Weights of a small transformer language model: vocabulary 12275, 5516 steps.
Each number is 500 + 50 x the weight over the matrix's rms, rounded and kept within 0 to 999. Layers, rows and columns count from 0. Numbers have three digits each.

# layer 3 MLP gate, 768x384, rms 0.155, rows 731-767, columns 128-255
463441559484500420486475452457526499449585547590526583560544521576508509455516607493478447495510522485553504542537506568446424480427488523481499488494410550524550469381454489430538493472490466493492594513480479509462514536544564438488421431481604536470503518524538523437580468464601479540497506505518490463463473524444483524504483554484578472539539474529469510512590507583546459522473
502588408499511480560552527524471524501511448449452551456570449503533532511493478648435498432458536496496440512485483522500511486553489511369510526492397474534529520450506472449452549532538556554497480512482480454528497520532406465518514480644491405435520660528570548536521517467551610424528414504478429511529486426533536413518576536514512527435565392425644405529469491476496498463390
487524429450519478488537555385502461501503503506532451414476600612518538527450482436467374516448596495454501537550432498386517489489443499573507490473544534369434531500487500541517545535455492458592517506517465399454487532463563554439400535549515499511417531447517562511537482472567420511498477508591530496530468540512399512431437598519540539536481484447525559455455486503558553533494
521422426514541467521571434450464507497604532513456520374543467519532548589546482520477396481468481481512549433459445580535445501402570470448524531619472452492506383362381507467526456574546445493491480463479538387445475472451443524489480625553486509491450574493530480576483405501442505505480505508484500497559500567530535453530439587442587581513607526513466491456466510588595555530567
469503574508456517523447495518381543504431494495429480515562514451512627412475487561523537517426516519526489472514527456588539532450429500480488412416565528587483502485617490370534470575495531486478538484564477494484402505482481567441475481507452537531450483501560482529463431478554472477417503519489420490423549510563349501497501484461536455477440503509573498547528499522436474546566
484432426452499586464534516465570326454510483530468514481513461469521453442495565544478496536437488504479608446509575467483423430563530503545515490472465614389431523434475500494501480587452478514432443558512506532442537523469416426486578479521478510504438418543430647511542519427474430506525486505519494465463502470518503461543419437509457489451512517502523487543462544526497554416485
535448440528514452512496482472512473498535569542501414580472455576476500536507467489553426490478408474479565492529436489434468539539472516575430537586476594430476469408500472454471559474467512528497577358557498505490531449433542567509518509442530488465512580520528526444501548485451487465592483465454494463464625465584526486485474496441469509475550543512604378515526558529585445590434
618485527488501520479460498447601598497445562484475436520482360509538484539535444549538434478404470560410476423502483579534456489516463530562529457451509506599511566531510513534454500439534436527498509551496551523499503502583445642485576452534551518543528578451585495527402506605499515558500538447536585538504503607446441450460542587459412515570544540506506526570401550493543537554462
442469464377439505548453456528522554484482430513548398426557511507491556540448463532530530611456512426523489548511489447460523602578456496420469519525544470404491527471575510466448479401443489540474545457449481601455486547480543504482446432442594597569500485481499448548551519488519571489540598397415467464461533550495545437499488529414414482564456510558529444452583553564528528518495
464488510523508535487461437532454467405481525496498535483501530447492578496454600442463483592436529534486503611540597404493507553519392502598536517458511494455480434492507536472499523530505474489556412412599474564484424519472525423418489485509472515527494515516526472492498520514549456498511630505578587489577443560422508466532502569590577530430520486482536543498585539470452468467522
553542518492609487529524507471488560553510470530472524465589477541530571523437479484401578458569517488447422502519509512452472525450524496550487416542585546628570527509403452537584479566581528529455479539544527513497508472468509478540471496549598546511462521467390545514480479565510478458489430643579523464394485521547464692441561519543508487519453426509543466454463465542534554520455
478478364568484525349507401522401526393482557479544387508450486577474457448411400587457537507448457471461448410542535532482522559447586541530467468374605492525519497503563441481546503476428508473558498424476487509432519517509499452551560446504562573515435547440470548541529521436499461434530547488456585551496542504551457617484520561442534472510427517519450494505585514576538507523537
527561513509485508509490446554502444486541500607482607621558519465588519508448455457472471540404522417472537469528518590544462523438540563495476472514553506542439456473566459497476536501441463502500548456434611481530487438465561480528503444450528535552522530435494463459544501556483440467444557477465568468510488406597439441438447536511516446531490550465474504484562456514535527495501
468479440557501581440512513512489511531497485453452475514524552470487571511477504561511544479542514499466413365449533427439448460427526505650495479458531570510458450462497482427406556472483546485539456433547423485552491529507488512568460486544489490408491517470460461424460518472531556513501517501536506496657488474607554513617559537501517612473497472547542446548427531494510489511479
494526438470503426513524456500502470507480560560500499538508510387496497467384487506540542600627478442435487528636496522462495474479483534480505420448553421476509499562563520573496451545455483595416427576564470581532497455495419575522554493384553465444485519451495429449461554511502586419480500440510566454548492525498488538502472472499503497470439462474478477449484523432506522508577
500540552507563511429580524522476473514427468392538467461506457574527563515440481552502560541527503507409570533566474500455469492453482553519507442510549455493688515547532501495512496420527469398534482528582485482514494498518440552480500498454629460441454543535583575472490546617547465423507498429458428477432511526478460534493543479489442497465377568403530524480589443496421473520505
487546477486505479565468449537543441461556434545550505523443454455487486524431488498503521465528520513411485499440422554529592566482479522586513485547449436490574484442508530479390593512510486400532409565492439531402533523440591466469495509524491546487531521528463519452466498530493457477507467473507555534525500493505446499461603525502519439520493417528450582447463608491351432446530
577568468414478507494491513434530470497494403506429464553501464554391400558525477451511499461428510531418524472529432431558460436462479505580554453563448479474443550449543454657519434443485448457513500559465472531491518541533495537537453463563520445458507459483544443611479512440429484427451519567504521459538510535501524485491500441472420563443541473504433481583546467380485508565509
458486364456479634517482488506525547420464478428623484530468572466389519473455536526521540505490590416458531509569548511425506524476527460477523393465569547504492469581433501467491412512429504422473533514569512589423440496531513440451478524447489481515455499519432472536440472530478559504562467539437424543481485555548545563499446407471507455476443410594380563446585490512507508515578
495471440469534505551593473472508546531442467451468509505487461512533500489538456569567546544527501501471550467538534479452530502477498536536480500547511454456528527392515449565465568475549546452503549596448503566433492540521399604529578417440524562457497519445438411402512539524480546518471529448459449503612581461464435461415488496491411493472522538542471469558601525468488471505513
412511596542435345399436476488504405484542445532476577473511501558521485597446489539451521600445517427603534564523417546440423551527490609521519507418524510579489451532503538547457512491439492522522541524458499497488561497528465520528536480530549463509503421558454509430440517516461588556467482520473447506540595484530503471565460513427512506511454560591490495523536544498411481455567
432480514513444563513545487488556519536483475448450382467554510567436458483573479498564565464555478507452449467523523392438489534504439464462425458559538513525536511469497537441531470495495462532492434531607414461512470517474550574527531542538555483485453513456516508482530524473463447448491465451499581455468466510519522488504463552455445554536499538494500540517535544564529545581475
473538560503592533498472435491514420489479475520620525515538448529462487472493467525485492553466527528580467508468491543535514494448542481530476573518657527475582445552423577496539501468458498474509586547474505533567449479454484500456431508518488550484511490463528530419511404524490458536544532545497485477452451563507474441522539469565397468474563565487446594463536468444409497479482
457497458463517594497443468456444525353567538476544472554476504535516517551471534526528506495447448563478460544559446446492469485560454471464501459479559475525419525411447507489511497490600598568461537433501552525494545539472527450455447513487518499543489425539466444536465507581550512383621487550422636503462474491478427533498451508577498488417585490540519454488557467608492426456505
469438465512528482477551542537501585465422608547498474508484490479496511449479570520469482480516535586474457538519491521426480585514491486471508555497385529448462517542448520446485498444530543534483468522500546529497548513413569497500551437432599552459502459507464529506472466454560543451574440471482376467495514606555554659491464629539534523526399527521454427534657561493580471448586
480511514597535527505522524515447425478481461457494523526520522564521597545481493589438350527588489569463499594517548520535528480536444498648520478517588497521449479475414521494505398466451447449414437546557379666536564459499605450576541493540437445464502616574553410567446562420473535529463361490472336513440519559532466555457552474424505530497440529607459449526472436597529507496591
403524483536564411501473514457534449576494529563505510466463442441532505432497482463502536473531452531444445531526511545498400532465548461469438602538531488490443533495436474526525507559567510469477524458581421521540445479556515509557540511568567558524541512499436498578523468589375541577442468512555472537544413467479561523489520462460481561488462427506530557578500554509480472410462
543473526591448451448489470472523528608528477616485490478493577471524475488491462512448517498417516401447499486416517532633507518577388463446487582554493514533433478431468531482530479465495481541444526524454548456411457396492502523501425528503463472446590416425531567419516558543500515465501605540625489508436442446485394416552543558558492415518509536550586491583547540542545399503502
494500523435522583569531474596546431454472533543546540571532471455481474478539464536508527498524501515548458455471370469473543391478501606569567542424510431517416456489471514505508515598665581460474457539414521415516526404550526485492578387574495463434531582440465488518486519450405494581470513597470590554485530457535533460451509439432481471529635518540589450497420451507471466518402
497511588470456491494528525441466467527437534540547534597500467463542537570595534489446557516511447571459481532512499510498402511540507496520476409526588527547497516520575440420478539462411538508588564524480575439531481441503478465549492491536442531480527486486553466608548535601516549525529422453536474519487489430589562500486521424499438548515546500541568515451464466475523549491459
528463481497578436487534432415540445517538525531503536576447504565478562503456528479511495452542637480379553436587530429403498533588456452489488500574462492517505494493438508594447484534480553497569471491387416464497567467569425482517447583440544503551491548529461477483555572481494531523562496462467466501486487469503575493508528525504500476569542468441504529583421514551530475483551
477521521589519500447531496507487428475429596515462408330542500529513438447503480466496479432486474528556550518543415480476481585414547492581481546435505522524481535496473532557475472467452522512532455561466468397454536528487471417584468486556490459519454441500376634461458491544505576530493584439567477643468478450515521540427466345460498491409499515479554490554503448486487497496490
481504489462488492491390563545472417444498511462393522468533470521557422490456517535493459491427529472515477460568499549598540524507414419426552550495440511536448508434491420591478530478456424524511511589500431497389467550575471491483475498463532472458504404606493616484550546584522468477498456470464436490443511363472524528464536485464509396498487460432465429497529564509490510444495
547484554450460501518472488517548541495449460478638533538499470528515588446433455558522511534510560512536509455472444510490503495447471460470546534468491521407524532507446501443492487446569472381500545476493514504558549503510427517503437521509452498464467522467524478455481540357524457431462610485459366499582497605580569538488580514493447571513522621475509532491440469486556466440492
469588566541503535534513561507495478436534545565476516513478547457576550573486426484415490521510551571482539459531575541416546470545507451441496486456483490532365553549431489544526484464512558479511513511475419445557460555536492461543485443475595547491481535491474543516614558496493518557545365465500486437538514497529409452463514528507499447502444560422590462482526459426549558590472
359577462491465475415491557471445537472485520561529515505525464531534533481424421502641506571555456480426510424472502432535527496598447472444469463523556462506478506471500442600540482541514445539472467445518531478493545418445548543513607484507586448507542410493470481432423489514477503529555506404502434461380550595360537451510482532520560526487385519429458440527482511510464510469525
472483548491587477409491500563552529450435515515550615474476435533538490478474587535499521442575536492540466490473467476447534532469511543511524464550485485525537589487536614509534469497520474525486605450492500591521448470485570501380443471436529479502562480436530510599494535531411484560560451461465477400568505453528445484447494442623408490482582462514542520486458565587524429429497